Weights of a small transformer language model: 30.1M parameters, a variant of SOAP for these matrices.
Each number is 128 + 24 x the weight over its row's rms, rounded and kept within 0 to 255. Layers, rows and columns count from 0. Numbers have three digits each. The size before them is the row's rms in percent of the matrix's.

# gate: layer 6 MLP gate, 1024x384, rms 0.173, rows 68-153, columns 288-335
# up: layer 6 MLP up, 1024x384, rms 0.176, rows 68-153, columns 288-335
# down: layer 6 MLP down (transposed), 1024x384, rms 0.159, rows 68-152, columns 288-335
gate68 093:113131099133116160108129152114140175163127075124185115133129143124104115075149096164129092125118121171137116094163107149165139112152059129120107
up68 094:127100134152116108126141109125103094108122163104125144115135124124141122130093132142134147135144124106153159171109146149074124158121152113145107
down68 105:142090127130088159088153077112134126175110102103104112120108104123152142112136127149117107154130146153126141102144111122111148161111129119148127
gate69 099:137117127094117117140130092112168129100179151156117162114158062106115096144160130164140144126129140149116114164158129062145158128114147186101131
up69 102:130156136162129089157109170162140160118106050087097124140125145114097167123149130146126134134189096124141080111128120209111129103147119104178150
down69 094:146115127115143137134106111137121151148157133121144131143121163142145138125131147093105128113110105127131097073132130155129116132111092146127163
gate70 103:127147101143129097142129101114115166094133156129099147159157126124129122126127117186170140127135087157131106116132151163152129155114119125149136
up70 098:087130110123097110141117098129135151154142176136099152137111158102107132112139147143141169163112150163127140139179151137109126144157102132111122
down70 100:122154172133144123098128099120115139128126120139174150113117126103126096131110133129126138136122108140110110134167162142116126126121156131141143
gate71 098:110116117129108089111124130140116110125134109154104121142122125146138089101160081133142155109156094137139091119123154144130121119104163123154115
up71 093:164116121113188095157114121116089105141131150109157139101160146182136148138152110108139125119115122126121155121148103131106085096134110085109117
down71 092:167156129130143106134105117114117171128122098172123108142127117150135128182071118155146117142128143129134078171144129118149110135158143092092174
gate72 108:103150119097145081156109114135140108164134128127081095120119175106127106141149087119178100148130133118128153141105165116130157157175153137146125
up72 106:145108117127131085127137136105130109183135123125141133155116128149151123149147136064111120167117148152106105166145104134145094113100143108138122
down72 096:112148129064136098114139134121153136146130117076127164125092079134148136109159113116111126171103100162145140177147120169106133152130131109174135
gate73 096:136151146156116123138169148119142142195092112107117129150093123089134152169110110122124146118140122146092108105113119116155135076093127113109131
up73 097:104103127143129191122116152098130184138094093101162099135106166110130132117095148106116172111127139119103124146143144127133124132101100131131108
down73 099:140101142120121168150158139144099158133137155102120102162120123104146084117166154107099139104135156135126166108124140135122145165082151121134138
gate74 088:085145134100155151137147136091085144168094101071113106170099156131153136159110076171153169134157128126118126059095146108119152144141110130132120
up74 091:139148061128128107107079132116102129121170117152148131125139136172149135144121098098161148148140102129122113122102155148103117136168136128154097
down74 096:142153102117119131114096136148134148101193153111073165126143148130143107123090061118093122120112077124106117102119100150141153075197111139081107
gate75 095:171153171140115134120131129132104135131131127172103115121125144144162148126105138131139140148112099105159141167148115100116122089115189136099115
up75 098:125127146146128142165147127170144127127149129165185109057159131191129120132131112097148098092173120147111160125132148124102113099183109146206087
down75 101:146119145120154169089079143112159115175152113112148107129121124138123125138142126147092132170137121124125086151119118092089128081143089152103123
gate76 094:125167157133138127132125151122187173109124104123118177105130118171139126142184130166114112148093122144111122131153136115154094132126130118117128
up76 093:137183180133121110131095174100112159103125119118157118121141108112143152083134128119142142191161129079134134098155182112132113093152146125130132
down76 099:131146145155155123105120172132112098109112111195129123125143091135163113102141158081135125127122173085140122117123130111122140117104185119136095
gate77 101:160129120166132095174130132126100153153127110143109132096132153131117112124112144113130110133138166103166126133157113095129131096115146107138135
up77 100:129124100123131099123088147123125113144156158154109102094122119107090110137120097130118128129115131132124110160151130161111113146173088073145114
down77 103:169143127128148126173139108145167149137137109103144103136133123141129125103158161146160103119118120129119135124149136147099172142153138171136125
gate78 100:140137163082124110103126111137120165141165097128135115137160141109092122117107158164111153134125138109133145118131148135163168094111148082098122
up78 099:128135129120107157153161082123110117153150140096147098089148143103135102142116131121105134137145174143112159142106125126103060121111148124142129
down78 102:149146114125121110144129131132132110142159186129104108154140101131145110075162120184103098133101128117116144142150112131154131102128149091105156
gate79 098:140099133173127160088122088099086126135103117111129139132153138144134155111111143104111102120120131124149137115153145142139096165128103157099128
up79 098:141125091092155116136113115081156082146116097110087160126168160130151096144157108180146123138130129157080121121141127107175110120180138127133145
down79 102:129131101142168125167171138105122102163100120090171139124169134125137085106139156105100096115139175104122177148125114149182077118117124116119153
gate80 102:178155101103172120119159114105168110122113131149097154130111136136131154123123108097107070087165131115100161138133147132140075112154121101123139
up80 099:082127138111119157135099086163124162167127108120148116107118152075089136114139147140118095177164144114137109156151108141085156150113141112135103
down80 096:123147085096131129109160156129131141126172127164126139128129130129130171139125120075144132085082133172117122127143114113122093127129149147131122
gate81 098:142053161116195098117094144104179106132127094147118114164118136139155110134131119114172125130152117091111101113132142145165149116109137120106121
up81 100:124126185156133125127114138097128105131161128146099143099143151119110116093124133123145101147086151093136168151145129129177122163099092121148115
down81 097:103083103112175161168155112136123125085109131099120170128120109108136120124049107100092139122175123130131121105135102164148156156144124151153096
gate82 096:151107142087121157153069110180111125118116130146141114094141094140159092137113167156142120107084134112105104083138106184143157107127128118110114
up82 102:119089101145159162168071099118138128097099116135142133119126111129135092139157175134140116118153155127156139087131123074139146151137128150098145
down82 099:136064159120092095149105086127158126129112125149122102148116113132165049166099141140127136137120154135138149111110159131120136097135092136126115
gate83 096:121123130133145134145125138088168104082128103120150135097098083130139099168124143131111087145121134153074117116095167139149167149140150112109114
up83 093:137164111105162135136151124148103133102092100129129067115107173121085139126112123132118151107166172101150156138159157142119122115148111134145133
down83 102:133144138123109125117141154184123164126134160108152101117158141134099145104174101137129115144124098114101111129131094132124091116126127158099156
gate84 102:146121118154126139114147082098110138150147116080139111124137070139106127093100123107116145103147083123102157088126140112162145119116137131127133
up84 094:102123136111136131147160116118126159119124140117091100152130079138088142136111118175150110165090074119108132088128130117128147104117145118094153
down84 097:152109151155119160138082138163148169128165106104109162129146124134142130099090111133125116180098120080105118093130099129149124069132134082191140
gate85 101:104111146158121128137117113106129111124110102157116141141113117159112123124158117104153129118133132155166148116124144145152155141138102127095121
up85 099:136103127056109125138139137088169118117129114095161106172152154095117184160110135148144123126156121131134106161191149144099112109141144166117103
down85 100:124158117123118134174116154121118110131140116127164162118138114172129103134116142141079123138132157108144176136147126144157109106112115137127152
gate86 105:114138096122154122129147108105125130141086166096151126153127159122135142102172159118134104110120110148126125136155103111116124123154142154137144
up86 102:135126156124154130157112106076119119139114139156145110143146121085145061163118169110120118099125118143119172130134110144130101094116179120158096
down86 102:094122079114123089130117145139125098144134118146149147180150143129101111114192104129115108151124109140134108120086163130097117143094150164143117
gate87 103:124120183078102115129112152144127109113136149115142094128150122139141103132133115134141131108102100158112110155118166108129102117176151112143102
up87 101:119131119103154141137138104112122134146130120163140123135140124127113126131129142053137168179172136112120165139112097140103154144140162123081183
down87 103:108121080124145141130107102132123193106089080135122152098117162121107132125121117111134146123146125156141189121156142120134135082119098137121107
gate88 099:077135096134157187130084143125127146146155130178115108137125100105127101195103111165126103135190146124163120169121145163178170093123116143141116
up88 097:136139140140056135130145126096103125123072096092142099130172154128111103107137116147161086104138125111129131138105141200128145128110146129154080
down88 100:080108094131141138111132117148122111151154178088112136092103139102116151117148109146116099106123141122125129135121128088099111173133091135131075
gate89 097:099075180135119153159093111135103152172129105081174141143110134138110194129125126149155118161092079136157130115157109082109174112108103177134106
up89 100:171103142079132135145184167160144100113151085138115139150108129115129165102126114130119127088109204141129087106087099105138115144151145109145120
down89 100:112115139136146166094102111141124148154138132111113157144117123096147091129128144168111090174111100129117128126155113109148107169106093152135116
gate90 094:138135136119118132129162120173124122118172142096177089131153103151104168092168128142150143115092125191178127137144151121155137138115119118121121
up90 092:161122147136099118107151119091165109120162099153144117171136171096167150113139116125114143167153148118101126132106114152105129182134124101115177
down90 098:119108106137128131165149105160167111158112140141125103126141103132147109160128133155119172142117074162143127118120151110139141109140093130123154
gate91 097:113146115149136126152105099152101096167118129108121131113138089130092106149098127122101125104122151113133131083134129123112133165137147113178087
up91 095:126106123131129152095138130073104101146124132160123063131093113119139123076158055152121080143128167108155098102134142104112124096155132108106097
down91 097:161101153108116159124148134151139176132118115128153139121097172127139103112135109141121135122135127105136110136098142120108120121102163172188050
gate92 096:091109137154093127147141121106086145178098126128124090110142111146140107130142097110185185109154106155097106121136150174123071165166122078145090
up92 092:116108164134167095149151160116092116122119102178086117093068109167147201145143124134136131141163166119122133133119137080079132167143117060140133
down92 094:145158149154116077142122096121115140108126168076159129130147121146113106116096161107116147151110131141159170087137109133125125134134150169073102
gate93 098:124112116140148118151115123167128142169137102119099118115107083140143135151126112085083155155136148164123170109076098147123118091095096123167112
up93 099:138110143115118127107130131137138087109145105129145144156108157129129127146140129120097149150120077152138135141136139100130117127162117131129111
down93 105:124086134129153130146091130120112129106148181112167083163094145136192138121121160141138118132118147096141151155094123115089163149178151144112116
gate94 111:158126106123114161134163133152145151116116105077120100119153115144141151131146141124149116136132142135118115121097096142164143086136114121149150
up94 105:130098113106171127122138113128136159159151131156109169104091137146120122126098123113128134117124119140107096158116112172110089130103122136144127
down94 096:151128112127133125135107138061134131135138119116152116116114099116158129144131115128103117107152134109125137129155145147132142094143090160121135
gate95 098:099138102118139125123145166110100107148116114143119105152134181116123125141076130152170128085166121130150123139086142144114160132159114115136132
up95 095:135067120143138129144172124105094107095146165106113157121092103128166145150103142177133111116125156140163124127147143095106146122108110147122120
down95 099:139134131124134145128126141107130067127111126105143137099105111135108166140123102110168099099106126142141128101177119124143154129096150108129138
gate96 098:127143156132109137114122061145112103120095134141140146102140157125142159094081166121136089145139130099129111174163093129130132104137134128151152
up96 104:118128114124151115169128149103114112121118168096114093128120099151126157152125138177107142117119127117140127097093155158108173139119088140141121
down96 100:152111069134112146106127124093140153094154129119141103157087132134127150145097084105097098123088146149138114106138172132131152162136127096129085
gate97 116:120081146123088141127112118121167129154122117149106125202130095128109098110127145146105098122097173081104138063157126129124124162123098135140142
up97 136:141084153116120135141111110109140132109124124143157159177107118111109144102131096162091090125090132123125146089163106105132105158089110122132079
down97 102:094103126126130133117155110106090109157132148193134128103101139107118184148125106105131136175143126110137128089117075130109141104137137121118114
gate98 104:150121160140128201122157101201189154084134133152132145131159173107154123124157077146106141078169122094099110142103188113098135109118105146133124
up98 101:127103119155115127118137118135126124094131147091119137137122167143138139173204133131123147118092105138079085105134136141148134102108150132135082
down98 102:119078134131110158145119123113159167072122123103116126139072100139131103146148120104098139109113137117133098153119146155133145087098180118128140
gate99 097:073160109153119082161161127136151178115131121089135126122153107135135124114120149101131121137130120116150123146127172087171089147130133101122134
up99 095:153102145118159146100142171127133116158127129066134073135120078145064152172163133170115085116129119116118113148140102200127142146129112147115137
down99 097:144105105132135115151152128146147102124083098099139104126152114150082116117130127156139118134156128124140074105128146172170145101164166158135136
gate100 089:120159110087104115132142153130146124078149125176124068122157144104160113103150105180122153146136135154111095128134141130132139148143112148113112
up100 097:122162150117129121121097152153126135112121125135137068103106129157104117115131080151127093123188147125165116129134133095151146122115103125118107
down100 094:120157115107118121128106110175180134128095146107150109111127126128106132141122177118134110105155122143103139140090164109135113095103116103166124
gate101 109:158123120096129132116141134127123148179130145135124153146120113164121142126135106140137135157134131101085168134118127114143135145126168116123134
up101 105:135120152168135109122124161096137144136120108102138093158099098131086154116151146114183153096113137142101122158128098175152128154127097155147131
down101 103:094122113124168154122145095083107113138167144114099105110129119109130125198093104155139119144115168157138118128133166142122138140180139174135135
gate102 102:137183129123069122160164091075167152143096129152144108122125140135138131126163104117116167154108140152114130115106180126113133101138168118121097
up102 098:143152172147125142100139144143127159118144122123080164179161150116163124108072116155119103126112115129149172120092176081128113134127144161065116
down102 103:096129093086110145134169123109118090146113091127156131114112128093121123185112144128133148126087110163167114142121141129134140122112181146191128
gate103 096:151112123092153096130102095133179120123194155107150153140099129127122141146165127133110126095134145097163079129106112160148152125136117145137123
up103 101:115108098127090124146096148139144098120154079092154088134134117134149155110128150134140134134151115096170095101111091142151132121151175169088113
down103 102:092132130116103141111098113157120114125105095139137155120123139095135139091129127118135118073070115138161106140137118118133164096113149172128127
gate104 103:131169109121161140158105114152162121103113093111188126115135139102116152162151139136093137129146147131129124160111133125120114117146127154126140
up104 099:147183120146142150114102122142112079125072125107117115132117122083126147085136141140087118136153148116124181139097149133192131112135155109112129
down104 090:151152103141132129130150136150095139069126149171181128162069120166166132139126122112095145138088140190130163111150154150152122121150110151112135
gate105 100:130153152122126159129149129120136122111131115125119138132169148120090134122153102126132156138130124121093138135105119115129115123129153114159101
up105 097:114161090176188190140148143129154130126154164117072148128125126112108146134090139087140109139150121123119116149096127102094095121133127098141090
down105 100:104157144093156132097151127114129078146134141179104099089121122134115120111107105118125146107124122082112098112085131117105136162143091180097126
gate106 105:141131113141125154185143145130124123124115152152137121091157123139107116159105099104121092117120114113123113114109108101086111141091154155133137
up106 098:111132086171124141074122113126125094136068137089150102144115109139145151169153137108098122136126098148131116148119108120132114153130108123137063
down106 098:118111146117152138138158151130150093105161099159143085106136080126089170094108128102157140124127127140109138141111156166114163112151126164092135
gate107 101:148151112122117121137128159107112118091158143120134134146121099165146092095110107151169128123083100104114150159108074088130151144143149148132066
up107 100:098123164137137126112166153138123063109157062112149124104124115188120174112123094086123113111110111085069114110155121126118066168150113132126145
down107 102:101124130157106113162125122133175119107148118105125164134150135147149099134107082149163113158134142131128106128139171103086152116160087127158144
gate108 099:147116113149139140122129114124163138163171154111119119097162127106153102133124111129141094171156133096130127114110115136106109167114119130122118
up108 097:127166126149121120122115117131091099138123157149134117128131103144124108108081101158121094148114116171091166127129116119145131089132147089121147
down108 098:142095106138117117095163098115138136098176132113080073102137127127158138117138112093108135159130145130115122097089145138086129184157091096121141
gate109 096:133148124122086123127113171163129111097105157164117141153137125161158159087106137123093092134159103117168134110128174120107106143161185098149121
up109 102:108135136138124106116112147133133152075127127181145154096140133126163163142140160153128176117102092142120121071113167156063144129157134112124108
down109 098:145131096121114118144136152135179095107108150087097090116127165153120106124132091130142133107113132066148104155121101149121165126184146109141156
gate110 099:169137106123145151127160144140128088144111121156104127113211085178140147143082128118102131093142144149118110115116107079147131105150131135161101
up110 100:149148075094167165142161159154113100114165135180120123132134152188140138112140160080187134105130112150099112154151160145121100134147119147115102
down110 106:148091144133158155193132143115100097119174105132115122096128086138129116122150146133114146117138129133104126127156161102108111133126171137129107
gate111 107:070099153166120095210117168138089142122121107108160114111152119135123171115167156148163113124128129105176112158119153124122118099104127098127152
up111 113:123125125107148140087136110153142109107112142133158110111120125126184087172127168126110126148118143122097095141133157131131101126142096167152127
down111 106:147136114123173108126095112148177124140121155166127131129083129146170145142135136126116117112109115157106156106132146143171114143152091119116119
gate112 095:124099124172142128088152122095138134052107124136165127146121151126123153138114144118124092119143108105123078117141123145165121093145138151146125
up112 098:130100087090124124102127150150122109117152135110134134126148142164145121126152110130127148135141133111163126133131131121162145127113100125115103
down112 096:109106116135139128140086106096152118115054133125103135118149106097145172150096160102144161091135144135087153169141134136143126167158142141114163
gate113 097:107119152183150159153101120156142127087138148146147160106103099103172144099125121122103140154119127153107110143087110066116104103133112152151119
up113 096:150134080118156123099153159126133153122168133157122126176132115145092126104122147101079136154169163131168145136159140128131124149149129131142072
down113 097:158135126134154094125153120084136153129102146101130142148135143122105088144119127158141143139098113152140131116129119113142146104140132111137165
gate114 101:118166102140159129152162137161113132157129129143128125091145123113117135125095187141130124109141103102128116141151095109184105145137129082105135
up114 101:140086145135140139158115149107117119134089121123119092121095136106112157133135153141151108118086139140134153117136091110145088108151135133150113
down114 101:099106143105163125136123092081140106117109081138150123130147097120150107114177138085130129128096130133111083082139184140155092113131103114106154
gate115 100:132138125119135110118139110104134173142137092116147108136124081143141143088114102142102119133112077142130130159137132124153098089199111146158127
up115 097:179111160159104126128117113114146152145133111106134162146094114084142140177111140147132163134113126135098122103120103180088115090101101114183156
down115 103:099138114169113097136152141093150164133098110132093134167114138143159169133203117173138126120080132107087102077133152074116129130114126163163141
gate116 093:116182129163139169067100100153126115123114154083132133123106157070098109146120169141113138135161153099109144154122086162112133115124096112108151
up116 097:121102127117167160128111161150167106136139112164153134098148133169143119069112129096120158173128127176107097118136163136112151146140116116103154
down116 099:127150148149128173124111147100127116137098128153117167145111080124150116143123149124148143137084157119105116130112089126121113188117147169095103
gate117 099:151134163155119121146151165149111139105075109127140121145147132140140105108137153093156141112084133135151148101110128122108121135177129104122152
up117 096:152107125133146098154113140151139134110142109085136139104110135126155125150115154144104173104146105108141111177133113175116161085173122145128083
down117 095:088107104135135111102123114125123092214113085155148153125134134097126137144119151146108147180158131132110140142119132168130103054120109126126120
gate118 097:199135100128127117130167133096102147171096114094120115123074139112173128142123125126091110141133175119112110143120151114122074108129128122202135
up118 100:119109144102120114108148125108119091110131093157101164138095116124117148131129112131091132135101150100124142138177119134161106115104114152121078
down118 103:137105096147114106147135102140126121155123115139116108133110156105161112118128105083143040091134096115120115089161112157128086094147156144145145
gate119 098:115163108144109096171114131095142144136149128100142120142164134127150128138110127142157123100131128111120090150141147114135087101092155111124131
up119 101:116175154129133126129163144151152101138136093137117106172144138138144105097112111130131107138106087126080141143144078130141128158152135166136099
down119 096:108133175118150132127165116118139135143091116088081091120115125126121145160123110141153145108131123131120129144140143131134144097130129114127154
gate120 106:152129120096090088117109106144151121142113141143132135137123092108145152148145160162135150156149129142090085128104119118134148121145108116117143
up120 107:094127107141150154091115115155129144114158118150171119123130154124096125121099122114128134091167114173170177155095155125111130110141128131111079
down120 105:103141092106154119117141157108143121111161128096112132096126109109089118132125133092126098104144122144117130195107153104091096145128109106141160
gate121 099:157106130134137122140191125154130134139095153142085088130136103117111120111177125153159085166117064113140145129121161096131117167153129121137128
up121 098:105119115138109126193117148129067115117134129109164105122101197133145108162138129144158134130055140121080135125097117148096115120151068124145171
down121 100:112124103124092130111103171138116132128119149101114155128136144136131123137115119124135169121101125131169144107141046146155092149127142143175141
gate122 097:153146117143128131092082135133114120093160141133140177153153120122133077116139123149120161124122117190108137160136131160159156129124121152098180
up122 101:132153117140111117117113131150123079142153142148174140143132139166135163102092144135136128158128121143181128136161132084153164143124144084095139
down122 089:181134127116134129119101147142112134103141115138139113088101079122098146124084148123111131132055088125127116140139150108152135087159094123118141
gate123 099:156122148115136131172117132093116115112062103113105099159094175115124144124132136151125114144070064163101167138147093127116145115179117115111113
up123 095:140091145116108124127161150122149122112124123125144149115134108156141136123140171137120138103090111106101158135071101104132103109172117117104139
down123 100:133162153119095127112158136108145114087109124127119146142097128121148154138123122126133121123106107146132125131147114158168151148103182125141095
gate124 099:133146084131162139137118131111129099132117092109190117121149149081150087117164176134157073156119111094121150140151130161126146103101147143129128
up124 094:132155144106133140136083105119116126155102096122127122130141099112158155136123115109178160142116136136136152127095123119146121130103162125140100
down124 100:126122109158151109124161136092144147136104099148145146123115094137149143126161118137092114166138109135125117111097092128120146135061136162129182
gate125 091:131109121122134136092143092119149150100085158086118146098102092142125101083141158121074087135124125177132127120111164139132120131154147156115166
up125 095:148144122110123120114118105139114132102166110097099143132106156165130149130179157144111118114094080156099118124147100164096109121135127120141105
down125 095:133185073143141099148107147134147104118110100184146102117126132127108164136193178134111144144129137150159152137151127117141120142111132111112112
gate126 101:135114125147107130144138158137124144135103123109145110144144118130145135102138124102096110131143116115143090064146113108156161088144174121074145
up126 091:118168148105093108060078170111168121124072129149166106110182133123131113126113129128133136145120145125128106153135131112106168143126121108122078
down126 097:132133142124149144152156138125124169157131081128145102145089115090182130142118097107141116151088113110140120126124178137134133130135128145102154
gate127 099:116120140117110186141134148146143118123168105142131118112125146115181146126176143107096110167145087171106147147112113114147146159174113096120119
up127 097:139146162181165098100126122139122131117146099138096131130109156153169160125134134147118112137131118141118115142120153140127143122098081119121136
down127 097:127114097114096142116130144116104138131134113150126129143140135150115156139088157177136120183163103150164156095127148081125131108171134110143169
gate128 106:155118132133148090127126159166143151128122143131122096132097120131137136144107162115073114114085143088112148123130121090123118151126143160125161
up128 102:122136163156122146129136111100140155067140071109109134151130152181139163195111122129130097170145115156148155158112143077103149100125162122152113
down128 102:099121085122123118108112176145131142169123139121083098144133127110154157166171164206146138113121120141145140124121131132154102156152139135119132
gate129 105:097144145154126092139104122122122134152153099124172098082119122150109090138137175100189141119127128128124130170122115108141100123164137091184144
up129 105:134160140148130134127169076122108124160179126115109092163131130066124163133145101134119117138119107182154143132122113104094085109115095127083160
down129 100:121142145102186143106136099112111142117156085163152150132137118176087137096116157168090127146087122181120140120155108137144165108118140113093158
gate130 094:116139157145154125181105167132148134137138122123103127118141115158135127091101122125100076127147121098100123137143143138212118150111128115134149
up130 093:131135180186121140110088131166120116130133097127148111107094150122117105103145152140106152139137141132117133123121139108064135136129079136128139
down130 103:146170130140126123105135102119156144139101133125061099139105123163172130148155094114144178105171128084080114143153148167132136137140140081165138
gate131 099:117148166152129108138102111128107117093129131135054154100104158088118135124122090146130106116139120139164084125129169126140179123109158119090082
up131 095:194104152080132129127125141163082100139126119117158134112106188155161143085146138103108133113109144105143116129118121114118146115135116149072114
down131 101:151175140157140112120184133115127117124147138140129141116103133127113140160138140160135120140132127162124098136103098146142146161132091117130117
gate132 095:151177142111122099081089104166147124137137134078116096110127102143155180139123143113151131130155101125157123133122122164168131151143114135137102
up132 095:120091130115123133094124113128114112103135123160151139122137096119094109086139143100111158103125160124106120145092126165135126139108100134159098
down132 099:139108135130158128163132140113179147141130155117123136156185096139140108156115117138139097126095156109105082130116118098122140134139151112158162
gate133 099:094093085102074140087138155125098142098114105102115154114122118175132155105151139093140121119087149107145124145165140103125156134121129144125156
up133 098:108140091157115131090179119125137094105130114134112156088128101152116158115121086102150116128135135123125139120066113090142121134151152109134135
down133 104:163156143101135162169131124115131113110112139150086094134134124119141119093122158114143148153151175109117078144136089170129103134134090141089111
gate134 093:113127149113095146162111134138151115108137144092079185133139143165124143123102156113142130130160132095114141120129129137140215111112117093111147
up134 097:158131138128179144129124122072076109103145133152156133096102137124133113075146120126147131116104101119136147108149125113054134108165153123157128
down134 096:143133106092148144120140131149110107118122086162155097132087147130117148164182093154147162130085131182112124129149191127167126080117143123132141
gate135 096:115131156116095135130154157107140120101121074155111110156137151118153151112142105129140141115089137112137101088115108126135140106103147108111085
up135 097:156144136175100089167136090103142105176095119129132120115144131119147155140143154106134137139142138128141134095118123116082098158165157092116130
down135 094:113114173104151099137108137140154106143156135150111149114127092090109122110147197129135127134131116082113149117136151170153145104126138119142139
gate136 097:136137158126155121139149142122136175076096149139167137119110101117123098118149140163158127112119130117132136142135142103168133122130122116142110
up136 096:098134105097109075134148096126141136138129096128168108179121134165076102168137105126152135088145103135174103083184157119129166125140110146118123
down136 099:121083124158128133132146111155125116130099118113127134124141132145131144155129126117168098105134111190096108143106120179105127075144102147099155
gate137 098:160107123140119121113157155149111157119112117129103142112134128105089164145144166144091138114133140126110110130119153140174081078111122142191105
up137 097:086139130133101115139093143134113098171109152109152112148112137150146109146131133088136094150123103172150111103109105106141142129120124136101160
down137 097:130122153122122126137132168104106127139119106151100093139106121167109081114160134156142144111184111138090111146128117105143139122135121150082150
gate138 098:151153140132167134116127146112140088127113133169144136108112153143111134099148160145157072133091117147144135138111145137141122139147101120147130
up138 100:149102143121134134117135134148127100133133128102097096157119130113127136173084134158097118156167145186165161149123121113121127127148119145120161
down138 100:157111142105135149133124159130105129094061119161098121137142153156117101153139135120090106116109125110126127112090169117155111102156084120119131
gate139 107:096122112130095104081124163124149128112117073092191149099115137121142153094072110139129163137135087155099125158140155069124098124194103158118120
up139 107:140126104155117144106125168143142134121097138106159099140109111117131164074084104077121097138143110148113126123094138132141152088113132107115142
down139 101:088088112120136108112134168124100104129136114078179121089143131132135086117070148110148120118125136200128093136130124098119129130141142169109110
gate140 101:139099121122127112128128110147135140150113108113123106182119148153103162137127093100136134177146143153151087168133110175108138115122109154129108
up140 100:122108115149121141103149095135117155122127148108162156147166129105139110171131174156134154089112124146131109113090099145116129134092083153098116
down140 101:056137113157127123140143111162143124102125141093098120110121124172120105128087153126123156109117149138072136176105120138122134128106106120130181
gate141 094:095146153134100171158131148146112075157139123148153111119119126124156072144134151120143101114124152135120114118084077139150148107138153132120146
up141 097:122190100132149140116134116108151132098088122107108088109094093118086124118141123162132126150146133138131115157138130142091138137098125115106109
down141 101:121152116129088067137081163105107151133147158148149103126115117141184145182173147127126128114110133133121115178116118102103145142087138139125162
gate142 098:136114079095150138118136140144123131122096147110142095104128108079119094124167137142081110100154113134100141120130134172099148130110125102106132
up142 102:138165128105098114138142121119110094139193120122151140107131108136151129199114167137148085121115149117179094139133130122150132139119143148145115
down142 098:134098097160161132111090134138127141162110104134130134165130103127138144091122144167122102150141153112140134103130125130156126124125096123111140
gate143 099:201136177161131185126110108145128135098135075174097119157101114128109135106173120163106169110150136156086162123134163141138111143138119112163123
up143 096:080121110147123149144073109161101142108128133141096153174140118121133120140104129117116120169156131110109099173133143113144103108106153100139135
down143 099:107100113135132112106110114158083118126131187137141130147129089143175151141152060120138123136085148120148086095158112169135142125150110123145145
gate144 101:109093130140119140080159130128154122151108138097140126088101090147111111155122172084108106159085111156136131139123131113146127145081091167117137
up144 104:103115076111147134145138108161122156140134144162114113118102113136139131155127119149100145210099146129134125133115159148166146131150119166137131
down144 100:116109114130157112089164110177112150109116159125111135132120135158079105130145168110154135175162124190161122122119125141124134142127107111141136
gate145 096:166095158089106129078106109127128103135099178137173128075084118170124124152135103125121107131154174114085096121103159083097121107110133092129088
up145 093:144122161098155141152111118159083139095125175122178155119113129169136109091097115091146107122157155116126116079124126132060169144056164114128106
down145 101:106139126121115165138111119163099164111138145139093147194116156140158153108153087124191152112118141129137145125150125128116100133099115087150115
gate146 103:127116133130112150129057136107131159119096142093123152126119159136143161107151143155103115122104116142100125171111096192152138108189153113107143
up146 105:138109153110134115080112122124113094138103107138158156142140102110093131121108101139158114120097115082114122100140155127110140143157155178116134
down146 100:092126122112124099125131156120147153168166175149106151151090157137144150106130125068136130114094142102107130134139136182177135140100157112174153
gate147 104:170138138080109149110157128066104147135114133096178118142137113075132106141153124164136180180138158157125140100134095107154140119134138133185123
up147 101:077103119156161146127136112147150119075097121079087141094106093151114110191175120089128108087132169102112150184128135114067122138143110092119208
down147 097:142119117112134175138116138107141124152144167106191137167130107089103145145111065171116124155122145142152093097133088118110127127113142089156113
gate148 104:118096128109113110129136121105138156118169135168114110142095096115176115127106140142121148110119129125100114122152149180113104112155124145134133
up148 106:147085178117086111143179135156140125142159111114122165093133094146143148159138124123142124120141146147104101158154167139136093112123125115104149
down148 098:147099116133148120153098111108146126160114141107150092124115139141179135133140135147115103175116128129130196126088141128134096102132097122151092
gate149 098:128106152109145137115107113131160089109162116116107142127110112162126164132151165163125155100101049089126131139171133167123119106096149137131160
up149 104:120127126145133153129102152170129144135137127100111135119091106122116128102121157173136143143152158155187164138121130151117144116117169177131139
down149 106:152137137152143130186125113114119085126157102067128081130131092131131088085167128121138148126165118145140093089115113117094096131091136151125126
gate150 104:097117103156110124121114146156080146056139118137093116152112110148144085133148143148148171127137139136145131121083151137113151139130118130137162
up150 098:086175110136153148159144156149101149118148108151147141118138153119128122128192133149166158145171162141169091110148143118114183134130118132128097
down150 104:120085160140137150174118159155140126136158071185134147108123122113103139103133139144144113135124108149118126153120100136080117165122123172124126
gate151 099:119169132135110136106138104135183122127106087099135144155150151164102081134104132184111131151136150117099115144115146097115132134120093130139119
up151 102:134125164106136115128107132159129119129123078153145082103152147097085145123126174130109109134106130126125130173100079089120173136128126127129092
down151 100:127125121093091170142155097104133135105087126098122125129178108114161146126117107123077156111193130155098166117117104149115158122132123092077137
gate152 100:152105134110175165117169169132156121155122096149155132137102112146136144152152100140157140134089133168130134110107115144146133152134139146142077
up152 096:137153106100176126131185147108117133126160159198124170136128084126114128116107115136134123099151092126129103106107099134129156116104138097116126
down152 100:154122128140141117148106095119151099123150139127121125131113120113184154095074109161098124143121156163111097149137141133135127118134149129162119
gate153 111:109179157171123121153117082130147101103139166161132126137119111102124150098113123099144152093122112117132121102146130129107126126143102109138136
up153 103:129173123082107140145124162153096174155110085106130111110158121111118122138098145101087151154100115118120151128080130123113111164151090100117107